{
  "d_model": 256,
  "n_head": 8,
  "positions": "rope",
  "tie_embeddings": false,
  "init_std_o": 0.00884,
  "warmup_steps": 200,
  "decay_shape": "linear",
  "batch_tokens": [65536, 131072, 196608]
}
Each number is 128 + 24 x the weight over the matrix's rms, rounded and kept within 0 to 255. Layers, rows and columns count from 0.

# layer 4 MLP up, 704x256, rms 0.138, rows 542-576, columns 64-127
[[115 148 131 127 102 154 129 117 128 151  96 122 147 134 144 129  83 115 127 130 164 139 112 129  91  69 113 122 149 140 142 104 117 192 121 128 113 134  98 118 173 119 109 139 105 134 124 119 139 161 118 108 108 127 123 131 153  95 145 118 140 123 128 122]
 [118 125 114 118 160 110 100 163 109 104 121  66 143 149 138 122 139  76 133 157 156 160 143 103  88 149 130 156 161 109 110 126 154 133 130 109 114 144 135 127 114 123 109 104 125 128  81 103 127 118 145 107 124 141 123 134 123 156 137 101 135 129  89 111]
 [118  86 189 129  99 115 119 102 172 166 135 133  97 124 124 139 134 132  82 140 115 104 148 139 124 131 156 153 115  80 146 129 132 131  89 122 113 124  81 113 125  90 153 149 107 160  66  64  96 106 137 116 129 139 144 123 109 110 120 121 159 142 167 124]
 [158 105 152 149 105 123 110 124 119 163 124  81 133 175 107 182 107 169 148 112 116 107 107 144 147 121 129 113 129 114 117 124 116  83 119 111 142  87 158  97 138 126 124 123 139 131 118 126  80 174 152 119 127  92 151 135 144 158 157  95 132 123 135 120]
 [133 103 149 136 167 138 110 113 114 106 123 130 110 163 145  95 147 135 129 111 136 151 127 140  91 143 101 125 111 165 141 172 126 112 105 142 130 159 141 121  96 149 154 123 114 145 142  80 125 127 111  90 134 148 126 111 110 157 104 142 142 134 145 140]
 [ 83 141 142  97 101 131 158 114 140 162 115  97  91 152 113 123 117 109 133 112 110 157 127 106 107 114 110 127 115 126 155 125  74 150 134 138 164 137 141 124 127 114 155 116 117 145 116 132 128 101 178 153 121 105 117  94 152 124 144 165 116 130 145  97]
 [167  99 135 148 125 124 137 139 127  75 125 165  91 127 116 132 126 126 151  85  73 107 159 134 118 126 102 116 124  91 180 105 105 109 129 118 133 117 113 101 131 140 127 175  81 150 132  85 108 150 122 121 123 165 134 152 124 112 121 123 130  61 128 142]
 [108 126 143 122 123  90  94 131 125 115 135 131 164 123  91 152 123 135 128  97 127 129  91 145 167 132 119  98 103 122 109 104 128 143 150 121 131 170 168 173 128 122  86 114 142 135 123 157 111 162 146 143 132 149 178  87 120 122 121 142  96 127 108 144]
 [132 153 155 137 132 160  98 108 157 136 130 129 145  86 139 191 151 150 128 179 145 139 155  82 101 120 124 126 124 122 158  91 106 114 101 100 116 177 103 146 123 106  95 140 147 149 213 104 113  96 132 168 149 155 148 143 115 107  97 114 137 107 124 125]
 [114 144  93 113  95 135 109 118 105  99 135 104  94  88 133 123 129 111  97 115 134 142 128 112 116 136 148 117 126 142  99 125 141 154 147 130 151 155 134  87 121  74  98 122 150 118 139 100 162 149 180 139 148 116  96 117 116 137 180 120 122 119 147  79]
 [169 166 127 156 128  83 148 103 107 133 107 119  73  69 145 117 132  86 140 126 124 149 112 151 122 115 133 140 121  96  89 145 119 114 149 165 157 140 146 145 117 162 148 122 101 128 141 115 125 133 147 152 122  93  70 157 100 137 105 119 103 142 137 113]
 [161 127 124 160 130 149  79 125 117 164 126  99 100 127 135 105 159  96 121 138 155 138 128 125 122 181 131 193 116 120  96 128 117 146 116 126 143  98 164 119 159 120 132 132 142  83  83 147 164 109 140 133 174  88 136 147 160 111  96  95 129 124 134 114]
 [159 152 119 110 151 137 136 127 136 141 126 129 140  91 124 135 132 134 127 130 107 115  87 131 134 162 146 123 132 117 164 147 106 134  72 144 191 121 118 143 112 127 125 122  88  52 112 141 110 115 148 152 127 138 152 106 111 141 127 141 150 137 170 152]
 [118  65 127 122 163 111 162 131 174 114 159 144 118 151 154 158 107  86 139 133 141 132  86 121 109 105 121 143 126 118 123 131 122 122 138 117 139 123 112 128 149 138 186 105 126 124 161 122 110 147 132 107 105 131 109 131  96 151 160 137 150 178 139 101]
 [159 160 139  99 151 115 155 128 162 101 142 101 105 125 128 170 149 153  88 112 108 125 122 144 112 163 144 192 146 111 128 133 144 131 148 106 103 164 176 146 114 123 111 122 113 157 160 137 116 113 153 149 105  91 115 147 122 137 162 118 151 141 101 149]
 [100 103  90 140 118 102 151 115 152 133 138 129 158 129  98 143 163 178 122 114 132 138 127 122 142 116 149 133 162 140 163 122  98 126  68 135 137 106 134 141 145 119 112 136  67 113 116 105  74 113 130 132 110 105  89 154  76 119 103 147 122 164 106 199]
 [140 104 135 106 104 125 149  58 134 127 140 105 128 153 153 152 121 136 137 136 163 110 132 166 142 136 145  85 141 154 102 112 104 157 160 118 147 149 153 138  69  69 129 168  98 118 126 147 166 135 176  93 149 131 169 118 135 137 136 135 139  97  91 125]
 [101  92 107 155 130 121 145 138 136 168 111 101  97 146 122 142 157 139  98 152 104 125 140 102 110  89 136 139 139 141 108  91 141 164 107 113 114 121 148 158 140 123 109 115 149 121 134 118 100 125 156 140 117 151  84 116 115  97 125 139 108 130 160 152]
 [111 104 150 144 124 100 110 123 146 149 149 112 115 116 136 142 102 125 143 145 149 140  75 125 118 140 165 143 106 106 134 146 128 118 121 142 102 150 149 133 109 137  92 133 114 106 124 130 101 150 148 166 139  99 110 105 112 163 121 112 140 130 158 150]
 [146 146 163 152 187 105 125 149  95 137 135 139 137  66 143  94 166 125 105 132 151 148 146 122 101 156 176  98 133 149 138 106 109 152 133 150 104 118 148 142 147 146 146 113 148 111 120 108 103 154  96 139 163 120 116 142 117 134  86 128 134 132 137 142]
 [123 122 179 108 114 117 190 136 150 158  63  89 106 128 158 161 140 188 117 161  93 121 133 131 119 168 137 193 136 157  98 118  94 103 152 171 168 123 117 170 134  72 123  86  92 120 100 119  68 142 150 106 100 130 122 127 123 112 164 128 140 129 113 122]
 [169 133 141 126 123 118 116  80 120 140 129 132 129 158 153  97 146 163 112 158  79 158 145 104 103 127 125 139 151 149 155 118 124 116 131 132  85 135 103 162 132 160 110 148 139 151 107 115 110 144 166 136 127 132 100 152 103 115 157 121 147 140  89 114]
 [122 150 141 146 134 107  60 143  96 133  78 154 126 124 116  87 159 157  82 126 138 118 127 135  99 142 134 130 154 110 113 129  92 123  68 122 109 115  99 104 187 110 140 125 145 131 144 136 165 112  93  93  90 151 165 116 109 157 122 154 115  99 103  98]
 [138 122 121 131 116 138  95 119 108 123 161 128 133 164  93 152 146 186 120 125 133 177 121 102 187 138 119 147 103 165 117 123 127 154 120 103 130 144 160  99  91 147 134 122 138  85 118 138 136  99 133 167 124 118 145 137 160 131 120 110 125 159  79 130]
 [118 118 127 115 126 121 176 128 154 128 126 138  98 117 171  91 160 139 141 176 134 127 141 104 138 168 172 142 134 146 170 123 119 140 158 113 126 177 123  87 133 126 140 130 116 113 102  98 114  96 154 131 102 100 100 107  82 169 129 120 120  97 158 130]
 [128 110 135 130 157 127 128 165 142 133 151 115 147 145 178 137 108 201 102 109 129 174 130 131 123  65 121 144  68 179 140 142 109 118 115 147 133 147 142 105 141 129 150 111 151 159 157 144 160 115  68 141 135 112 104 140 117 144 163 134 139 167 121 159]
 [ 99 101 138 128 147 109 164 138 147 155 114 123 153 113 162 159  85 150 139 154 111 162  99 129 110 141 113 155 142 134 134 116  82 128 141 166 122 151 140 113 140 131 144 153 113 152  98  94  89 136  57 142 134  86 111 105 139 166 110 122 152 134  74 128]
 [100 112 171 141 123 127 142 115 132 142 168 110 142 133 111 126 124 115 139 138 114 107 141 134 108 109 186 149 123 133 144 109 131 110 113 155 154 149 113 136 121 146 102 133 161 168 170  78 113  90 116 143 132 176 128 113 123  88 140 165 142 106 164 142]
 [108 100 159 134 141 162 131 123 118  97 161 127 151 131 109 154 122  96 122 108 177 119 130 183 132 105 151 133 147 146 128 107  70 145 167 120 158 140 141 136 127  86 112 102 131 164 139 156 176 164 147 130 128 135 124 131 102  99 154 149 142 132 130 120]
 [122 138 127 179 100 124 163  79 126 110  85 111 159 137 100 113 133 116 146 137 147 127 163 121 108 107 128 105 141 192 150 113  74 134 136 105 124  98 158  92 103 171 133 113 131 145 135 119  74 151 132 108  64 135 102  76 149 135 117 155 150 142 130 140]
 [108 132 156 148 152 112  81 110 105 104 151 124 144 164 149 128 154 126 143 107 114 116 126 135 104 149 115 132 152 106 119 125 150 154 170 144 124 106 115  92  84 119 101 131 107 134 118 161 134 116 141  83 130 132 165 158 119 120  82 106 123 102 133 131]
 [117  85 161 138 149 149 140 159 134 145 133 100 152 122 125 112 132 101 148  99  92 164 119 121 153 154 137 133 149  89 105 178 131 124 104 126 134 109 158 140 162 118 135 107 142 101 141 150 118  72 127 143 133 138 123 125 123  90 151 127 120 152 114 201]
 [122 123 123 120 105 138  85 131  93 141  82 124  73 168 122 102 130 118 128 106 133 136  91 112  94  99 121 121 111 119 151 133 116 155  81 109 127  97 100  78 151 133 143 145 129 132  66 126 149 165 127 138 117 181 131 119  86 135 114 172 110 135 162 132]
 [124  95 124 156 152 143 130 102 113 113 125 170 142 115 143 145 144 113 104 178 114 136 149 157 111 121 132 114 101 120 147 118 104 116 137 168 113 162 134  86 137 145 131 163 165 108 148 127 181 125  89  99 139 158 147 118 124 161  96 147 186 152  88  96]
 [106 133 174 109 121 133 119 156 179 157 126 149  91 133 138 125 168 116 118 135 122 115 101 100 100  99 111  69 119 121 162 100 116 150 157 135 113 146  65 155 111 110 169 116 129 119  88 118 132 119 106 109 162  74  80 144 117 166 128 131  93 130 114 113]]
# layer 4 MLP down (transposed), 704x256, rms 0.123, rows 542-576, columns 64-127
[[135 119  90 174 115 120  93 127 112 128 104 175 136 167 145  84 183  79  89 150  61 104 171 132 125 109 163 106 154 173 122 112 143 140 134 106 178 172 117 125  99 136 144 138 127 113 126 137 111 124 141 127  83 114 151 129 126 103 137 122 138 147 106 113]
 [138 149 136 101 150 165 139 177 152 125 185 146 119  80 110 127 130 134 145  93  96 122 151 170 129  86 151  87 124 111 179  90 123 136 126 142 120 127 132 152  90 164 115 103 124 112 121 150 126 114 132 150  82 105  82 129 142 123 128 196 111 112 129 167]
 [127 131 103 133  97 106 141 133 182 206 110 139 158 139 100 121 130 124 108 117  81 120 152 142 118  97 131 134  94 115 133 115 132 120 113 121 115 127 139 110 123 128 156 119  82 164 112 113  98  91 135 168 121 123 108 133  92 161  87  67  99 129 174 130]
 [113 137 110 104 144 109 101 159  85 118 120 149  85 139 153 103 120 135 126 151 109 103 114 111 103 154 155 135 204 116 146 173 123 144 107  88 134 140 128 131 140 127 119 127 114 114 152 130  97 138 148 124 142 142 137 129 102 126  88 135  82 169 122  74]
 [ 98 118 113 150 159 165 158 123 102  82 121 103 117 128  97 101 115 134  95 106 104 135 138 115 146 123 150 133 113 153 125 128 123  59 132 155 121 129 109 133 138 107 117 118 115 129 111  85  97 127 145 113 126 135 100 153 105 125 117 100 160 127 139 126]
 [ 82 100 144 128 116  99 153 130 123  95 105 120 109  83 112  97 126 155 117 118 148 152 126 152 165 116 182 119  80  80 147 113  84 117 154 154 128 119 145 124 160 110 125 110 151 116 132 140 112 118  99 139 133 100 126 102 107 132 135 112  94 123 112 116]
 [129 114 157 147 137  83  98 110 141 160 112 134 163 118 117 123 126 113 113 139  84 139 107 112 113  97 134 124 135 139 128 109 120 108 148 130 120 120 117 126  81 154 119 136 147 150 115 137 122 111 115 138  99 164 133 141  96 153 168 149 127 121 121 122]
 [148 151 123 118 122 111 129 158 153 102 165  65 136  95 133  90 160 151 121 108 149 169 122 142 139 157 157 149 147 136  84 122 148  97 117 148  96  90 154 125 109 157 128 134  88 114 107 177 138 112 112 127 151 133 122 105 102 152 119 186 136 128  83  83]
 [118 117 131 130 156  93 154 139 120  99 115 132 111 141 120 114 131  89 117  93 122 104 102 158 177 148 116  72 111 122 151 159 125 136 143 113 102 124 175 108 133  99 186 133 149 115 166 158 114 173 136 116  57 148 153 141 134 115  85  83 137 126 114 121]
 [133  95 158 166 130 162  82 137 145 111 167 154 100 156 147 123 139 153 175 126  62 157 156  95 118 156  84 146 124 153 110 117 102 174 131 133 140 111 119 109 109 151 110 189  88  70 113 104 120 116 101 117 111 129 153 119 110 160 169 133 146  80  93 122]
 [128 124 118 199 117 158 121 108 115 111 123 117 105 108 152 112  82 104 116 119  86  90 135  97 149 144 107 117 142 147  87 105 109 121 133 130 141 156 158 150 113 135 163 146 130 124 119 117 139 174 140 148 172 112 108 107 119 137 132 122 107 127 107 113]
 [ 95 102 142 148 153 116 122 132 160 106 156 124 100 142  99 113 115  85 108 133 130 143 159 112 140 109 127 100 150 161 152 129  78 124 114 132 162 129 138 124 134 181 157 137 134 140 142 138 130  94  98 100 137 143 101 158 127 140 125 167 107 112 125 143]
 [141 153 131 155 157 147 118 148 109  89  87 124 158 133 104 125 105 139 108 147 140 140 158 102 101  61  83 132 151 118 144 110 118  96 113 116 135 157 145 139 149 116 132 125 160 139 153 153 104 102 114 112  75 155 155 146 128 142 164 107  99  93 112 140]
 [110 117 179 106  87 134 155  95 112  74 120 115  75 151 120 125 147 166 141 128  85 103 190 120  82  99 101  82 121 153 143 154 111 135 134 129 135 125  67 125 122 157 168 147 124 140 136 159 158 121 129 114 150 137 158 158 158 147 103  97 143  90 150 165]
 [171 147 144 112 107 179 137 173 115 151 134 165 111 147  78 142 106 107 195  99  95 135 106 112 134 157 128 103  90 126 158 111 117 125  64 157 141 160 107 117 110 135 112 165 134  72  82 122 135 134 122 112  93 151  99 141 124 130 145  94 123 170 102 115]
 [112 151  87 147 113  90 106 185 140 118 104 119 127 114 137 110 161 138 118 127 125 143 127  96 127 126 171 170 193 137 165 121 140 175 143 125 129 139 100 149 117 130 129 108 130  98 156 142 133 132 149 149 162 120  78  74 124 102 130 108 130 143 113 135]
 [142 142 149 111 137  99  98 122 157 140  94 147 162 152  64  69 156 178 140 152 128  94 121 126 143 128  80 154  92 128 109 146 124 116 117 159 121 145 171 107 136 126 157 159 148 170 154 120 151 136 141 132 112 140 107  95 147 126 162 151 120 168 158 108]
 [166 118 132 134 114 132 130 148 145 164 110 106 113 116 138 130 134 100 167  94 161 108 117 141 156 153 112 131 166  97 159 157 127  72 134 148 105 107 166  96 145 117 110 149  98  87 110 149 121  77 121 133 143 171 145 112 134 159 105 152  98 110  91 139]
 [116 124 148  95 148 128 163 126 129 109 116 130  95 113 168 105 186 125 136 131 128 148 108  95 123 157 135 148 101 120 123 102 111 119 101 150 113 139 128 129 125 120 136  95 128 132 124 133 159 130 120 107 136 121 141 126 158 124 112 150 122 137 162 163]
 [153 131 125 149  79  92 151 127  93 150 109  69 140 104 100 116  84 135 154 114 112 121 173 180 119 118 111 114 133  96  80 126 153 119 146 137 115 137 145 122 129 110 140 159  89 128 120  99 128 121 158 138 142 152  97 102 111 151 174 109 126 137 115  83]
 [129 146 141 135 103 155 166 105 149 163 165 141 115 123 137 150 116 146  98 193 146 104 161 121 110 152  99 121  71 146 140 149 139 125 135 149 155 116 128 170 114 126 173 164 143 136 117 120 130 127 116 108 150 133 140 130 129 137 185 191  99 120 104 112]
 [150 138 164 127  96 121 143 131 143 134 168 145 124 129 120 131 143  85 152 122 151 111 150  98 137 145  90 129 136 146 159 122 104 127 132 134 135 106 101  92 153 152 115 160 102 105 151 142 140 103 144 122 143 170 118  85  85 134 186 152 154  98 143  97]
 [128 120 121 132 110 138 142 127 117 131 102 122 150 147 107 143 149 157 140  76 146 149 141 148 177  99 165 134 109  77 109 102 131 112 143 109 142 130 137 128 106 152 118 132 124 124 119 105 150  95 159 113 128 110 104  73 132 131 119  89 105 123 123 174]
 [156 165 107 128 102 113 100 153 136 135 175 141 160 134 132 196 141 115 122 136 131  95 150 122 121 151 148 132 133 140 139 142 135 124 150 158 121 119 163 131 120 130 154 153 157 127 153 129 134 113 109 174 123 195 121 123 123 144 105 157 165 126 123 106]
 [ 85 128  82 139 132 151 129 108 126 119 136 107 127 131 128 177 131 104 125 108 155 139 175 141 145 152 111 132 153 163 138 152 144 135 148 127 177 116 155 123 113 109 193 134 142 142 160  94 131 125 132 147 124 117  99 123  88 141 165 123 126 136 122 132]
 [137 153 111 108 109 132 147 119 116 120 154  96 121 143 129 162 124 101 151 139 108 107 153 121 126 135 131  91 118 129 152 129 119  92  98 153 129 146 141 127  93 161 124 194 119 152 102 131  78 140 160 111 119 134  99 148 128 131 106 111 169 112 137 157]
 [146 134 120 133 123 130 144 153 111 125  92 106 130 139 154 151 157 184 139 143 105 113 140  94 110 145 135 100 186  70 168 117 130 160 125 118  74 124 136  86 130 169 166 112 112 124  71 130 113 129 128 120 103  96 127 156 124 127 122 138  79 188 137 147]
 [121 127 129 159 161 114 140  84 147 170 108 126  84 130 161 101 153 148 131 169 147 149  71 164  98  90 156 148 131  91  65  87 115 153 104 135 125 134 167 138 128  99  98 136 115 174 118 132 175 170 156 121 181 147  80 118 106  95 107 131 131 166 147  82]
 [135 148 124 136 121 108 155 143 115  89 124 118 116 176 104 157 135 153  88 137 139 117 130 165 114 110 136 126 119 122 112 117 111 122 161 119 156 177 125 143 105 178 124 163 138 124 129 160 125 165 176 189  87 154 131 133 139 102 111 109  47 123  93 105]
 [178 117  87 157 160 107 120 122 120 115 117 166 114 143 138 110 136 120 104 137 116 138  92 109 152 200 101 142 111 104 115 120 132 134 161 142 110 116 124 104 132  95 122 114 114 118 125 158 104 133 132 138 149 128 163 145 134  99 111  96 147 120 113  94]
 [128 153 154 124  88 143 117 111 103 126 108  73 127 142 113 116 102  99 126 166 133 121 123 107 145 115 147 152 141 151 110 158 120 129 108  72 164 133 106 112 198 170  92 144 160 132 129 146 150 150 152 139 186 112 142 159 105 130 177 123 118 122 109 112]
 [ 93 148 127  98 129 139 138 163 133 155 135 162 121 133 146 161 133 143 139 122  64 169 148 146 110 165 154 101 150 169 121 143 108 167 111  66 117 125  92 114  88 124 143 141 103 133 119 156  87 104 147 116 186 115 148 171 123 174 110  98 118  98  96  91]
 [180 144  88 123 155 120 112 142 101 130 140 150 133 117 100 141 154  89 117 131 153 133 141  85 148 117 145 148 106 153 154 143 157 196 138 131 133 129 109 181 114 138 100 123 132 128 123 129 163  89 118 135  85 132  79 136 121 167 115 174 109 186 124 131]
 [168  95 159 159 136 157 114 122  79 150 117 202 165 124 121 156 129 155 141 165 134 110  75  93 109 139 120 124  68  79 169 102  77 132 151 102 134 107 144 114 100 109 169 122 171 115 160 102 174 118 123 142 100 120 146 117 134  90 140 126  89  95 145 153]
 [126 133 126 121 125 154 131 136 108  97 127 135 122 116 139 127  87 131 164 115 183  86 124 138  98 122 122 139 143 144  91 112 134 128 155 129  93 106 133 132  98 123  98 127 141 145 149 150 136 104  95 163 118 131  97  92  72 145 145 131 111 178 150 136]]
# layer 4 MLP gate, 704x256, rms 0.141, rows 543-577, columns 64-127
[[137 138 139 145 108 126 151 115 110 171 115 133  95 144 125 147  96  87 157 148 148 115  97 104 108  88 127 157 130 107 123 141 168 181 127 151 150 125  91 110 166 119 105 151 156 155 115 116 165 121 154  95 168 171 122 127  86 100 138 135 135 123 139 135]
 [172 150 138 150 144 129 152 129  61  99  98  97 139 136 129 101 110 134 123 151 149 147  54 122 130 125 172  91 132 175 131 122 109 148 117 131 151 138 131 158 131 160 133 152 123  99 131 166 151 150 129 142 117 176 119 167 136 143 145 116 100 130 122 128]
 [134 112 139  81 119 112 140 124 114 143 151  84 153 154 137 171 136 136 108 121 161 184  96 158 143 126 119 125 119 128 158 101 133 138 108 158 129  98 145  94  87 113 167 117 115 129 143 177 175 107 145 157 121 134 125 137  89 169 114 156 148 115 182 164]
 [143  99 105 169 149 123 141 134 118 151 168  82 147 108 122 144 148 129 128 100 147 128 137 162 147 128 149 135  95 123 136 133 154  98 113 122 111 128 153 105  92 150 164  73 122 134 177 104  99  91 174 108 111  96 134 131 119 103 131 137 147  84 136 116]
 [137 121 130 112  82 143 105 131 136 143 111 153 126 115 119 108 169 168 150 119 117  89 109  80  75 119 130 161  74 124 129 105 163 135 158 146 143 124 107 122  96 145 125 111  85 160 153 139 180 117 115 118 140 101 142  99 144  81 114 148 142 123 132 155]
 [121 105 124 116 128 145 122 126 129 115 126 168 108 132 141 163 120 150 109 110 107 120 140  96 108  98 154 137 104  87 132 118 156 117 138  61 124 149 138  73 135  90 132 127 137 137 142 111 135 140 147 132 115 123 187 152 154 150 104 135  89  90 115 112]
 [112 135 121 134  94 129 160  99  61 134 114 150 126 103 120  93  90 129 181  96  88 187 146 125 135 135  81 153 144 123 158 136 154  95 104 126 170 129 135 118 127 107 153 141 104 131 128 147 107 171 170 136 106 111 112  84 141 106 120  98  72 136 118 127]
 [124 137 155 125 136 161 108 150 147  71 166 118 131 111 151 133 134 121 109 121 131 154 126  79 125 120 134 203 149 142 130  92 127 158 117 126 138 136 133 155 143 158 137 112 118 118 125 170 129 157 116 109 145 124 144 170 115 118 127  96 112 144 145 127]
 [135 105 122  99 100 116 184 120 124 138 128  82  89 155 138 107 114 156 167 106 136  86 111 137 135 110 100 151 121 123 177 127 141 116 105 126 155 104 134 117 115 163 125 155 139  68 112  88 153 156 141 139  98  77  96 153 115 147 150  95 108 135 129 158]
 [100 142 160 186 131 116 113 118  99 146 115 105  94 123 145  75  92 153  92  89 146 162 140 158 147 142 109 159 147  94 123 131 132 120  95 128 130 161 110 140 111 104 151 128 117 127 123 161 131 118 139 105 148  95 111 155 113 144 158 122 138 131  93 123]
 [128  87 147 131  97 136 102 107 170  91 145 108 122 141 157 154 143 131 101 119 131 117 101 126  95 166 169 134 162 120 114 135 152 126 113 173 117 167 114 118 118 120 136 164 153 154 142 138 154 123 157 168 104 139 151 139 122 143 114  99 132 161 157 126]
 [128 133 144 125 117 128  69 157 126 177 126  93 130 143  94 141 113 135 125 159 148 124 154 113 131 122 125  97 116 145 108 137 124 123 134 141  86 122 134 177  80 135 122 166 128 140 125 123 116 144  96 153 133 120 119 164 125 119 134 120 149 121 125 101]
 [133 150 115 106 108 125  87 103 146 113 104 109 117 142 128 103 163  88 158 116 126 149 172 138  87 114 107 149 101 128  97 137 124 143 110 147 143 116 104 113 167  98 134 141 145 158 181 128 120  59 130 152 137 134 155 112 155 161  92 127  94 141 134 141]
 [138 156 151 144  99 138 146 105 149 121 156 137 126 117 112 111 131 166 142 153 199 128  91 117 189 127 181 166 186 150 115 150 103 123 144 122 110 123 134 131 119 115 116 131 113 172 139 164  86 159  85 156 129 111 134 153 196 127 129 150 136 129 140 132]
 [132 104 127  67 134 124  90 103 164 112 116 150 122 142  87 127 123 155 140 148 166 147  85 152 120 124 126 101 120 119  65 135 137 110 122 160 159 115 128  81 117 162 150 142 126 116 145  89 104 131 154 140 120 104 143  98 132 142 144 137  83 141 149 128]
 [142 140 163 145  91 127 133 139 125 150 102 120  66  93 137 149  99 149 101 114 137 129 134  95 109 143 132 114 118 123 122  89 120 128 155 129 150 174  72 129 150 100 149  71 137 165 104 132 115 129 123 143  80 134 123 152  86 111 104 134 154 111 134 125]
 [144 170 135 141 148  77  80 142  94 142  92 130 140 133 148 121 131 127 111 130 129 105 131 137 149 126 135 110 127 105 148 140 127 144 112 112 105 152 109 135 159 133 103 123 100 166 124 127  98 115 130 136 133 111 137 121 156 128 120 134 133 101 136 130]
 [121 123 119 137 132 153 141 122 116 144 154 157 173 144 156 113 132 102 156 146 104  97 135 143 123 151  86 127 157 116 167 113 134 134 159  88 136 116 116 102 147 158 116 126 133 154 145 114 161 106 125 128 131 168 122 128 125 148 165 125 135 147  93 150]
 [148 146 124 114 114 160 107  83 153 119 137 138 137 145 115 122 101 127 150 167 172 161 112 127 151 162 143 123 144 175 176 130 137 163  99  96 136 167 139 117 138 142 142 113  91 102 141  93 144 130 115 172 136 146 123 147 115 134 163 175 164 125 153 125]
 [157 130  74 129  89 125 138 158 157 137 121  66 143 107 127  96  92 159 123  79 117 124 144 109 135 173 172 149 127  66 132 154 121 125 109 163 147 130 109 118 146 122 123 119 146 151 110 126 128 151 132 188 117 147 142 153 121 129 186 101 122 107  63 106]
 [144 109 111 153 119 131 165 117 110 111 191 144 118 136 144 110  82  89 181 139 193 104 122 116 133 150 141 137 169  98 126 120 112 146 162  95 119 112 116 132 134 110 124 125 152 116 128 151 119 113 187 105 151 129 100 114 149 126 125 118 125 133 139 134]
 [117 143 147 127 119 117 154 119 145 150 104 119  89 165 116  79 163 158 120 103  94 109 122 123 108 140 150 117 127 126 107 111 128 108 152 115  70 133 118 136 155 120 144 137 117 110 133 140 132 150 104 161 128 107 149 102 115 135 140  96  97 144 138  86]
 [123 136 161 119 127 150 152 163 153 118 156 174 155 110 125 132  97  80  95 156 135 119 155 125 136  86 118 119 118 159  64 128 102 107 134 170 123 141 103 107  94  95 138  78 105 187 129 119 169 150 129 116  83 161 122 137 105 117 125 148 164 134 138 139]
 [140 169 137 129 109 122 101 134 111 126 117 141 100 121 101  92 157 128 150 171 123 107 142 107 154  98 104 143  93 122 133 130 170 102 134 188 112 143 120 158 116 153 101 148 106 116 146 135 157  58 182 127 142  93 124  90 141  93 142 130 139  96 143 175]
 [182 107 143 140 157 105 127  67 128 143 142 122 146 153 145 138  90 141 123  99 113 108 158 174 112 104 131 104  78 133 125 152 124 125  89 104 132 124 166 117 133 131 144 141 109 153 131 121 129 114 110 152 184 104 130 132 193 128 118 162 153 132 137  99]
 [116 130 131 111 145 129 164 128 129 152  84 134 106  98 151 145 122 188 168 155 125 190 139 134 118 172 114 131 121 135 158 109 107 109 116 144 127 142  79 120 134 155 142 159 135 140 142  97 109 132  94 135 182 138 116 117 139 143  96 122 142 145  73 139]
 [ 62 101 136 172 162 159 157 107 139 150 193 105 131 166 134 135 132 115 121 159  94 117  90  71 141 126 148 157 142 106 132  90 110 126 109 125 132  59 107 115 125 154 171 125 172 113  89 108 110 105 129 180 138 153 160  83 154 148 123 138 120 136 125  96]
 [116 117 124 156 159 109 153 127 132  82 180 150 122 148  97 126 103  94 125 156 159 143 108 146 158  99  84 178 148 164  95 104 121 124 105 146 111 121 109 115 168 149 132  79 136 133 125 132 118 141 151 166 121 144 141 126 115 134 156 114 127 146 112 161]
 [163  77  77 130 151  99 126  92 117 162 136  90 171 157 142 137 129 155 112 102 139  88 115 163 132 137 115 193 130 122 156 139 155 113 139 122  94  93 122 107 109 128 165 133 108 129 165 124 115 121 134 150  91 113 147 127 115 178 129 135 121 151 129 124]
 [171 101 173 114 133  68 114 151 144 164 158 151 127 141 101 153 155 113 127 145 134 135 167 120 126 137 120 112 114 133 100 149 140 153  99 118 122 127 132 139 137 186 173 127  96  99 108 143 164 121 123 115 122  88 134 142  93 150 146 156  63 153 148 110]
 [144 123 138 125 168  87 149 146 123 131 129 173 147 115 126 136 170 119  81 110 135 123 110 132 154 131 143 137 166 151 162 141 132 136 129 105 109 137 154 160  84 126 146 143 174 112  97 168 151 128 114 111 151 133 142 153 147 184 120 150 135  93 139 113]
 [156 124  76  69 127 180 134 105 122 129 137  82 115 163 129 143 104  81 153 113 105 126 170 185 130  88  93 118 100 181 150 120 104 118 172 135 123 157 127 130 134 164 138  93 116 136 106 144 122 129 173 141  97 136  98 125 104 117 126 141 131 144 137 134]
 [122 106 123 123 191 104 120  65 160 157 145 108 112 149 126 146  81  79 132 147 140 142 118 100  80 124 127 121 150 147 131 120 171 124 161 126 103 128 148 118  84 177 111 165 129 120 154 118 147 133 155 130 136 169 115 122 130 124 118  84 143  93 126 131]
 [138 117 125 103 136 130 113 116 106 120 160 127  98 175 152  97 123 131 169 106 178 132  80 108 147 106 115 142  86 139 143 106 139 139 137 148 174 101 140 129 117  88 184  98 147 133 146 134 112 136 145 131 167 131  78 111 139  95 133 150 139 136 113 168]
 [ 85 117 136  95 136 122 157 111 129 141 128 143 129 116 172 107 148 130 160 136  99 148 147 110 108 181  95  98 143  99 157  63 101 167 134 120 161 125 154 192  85 151 103 120 152 151 160 126 110 168 115 133 124 114 191 162 132 120 164 172 141 117 133 121]]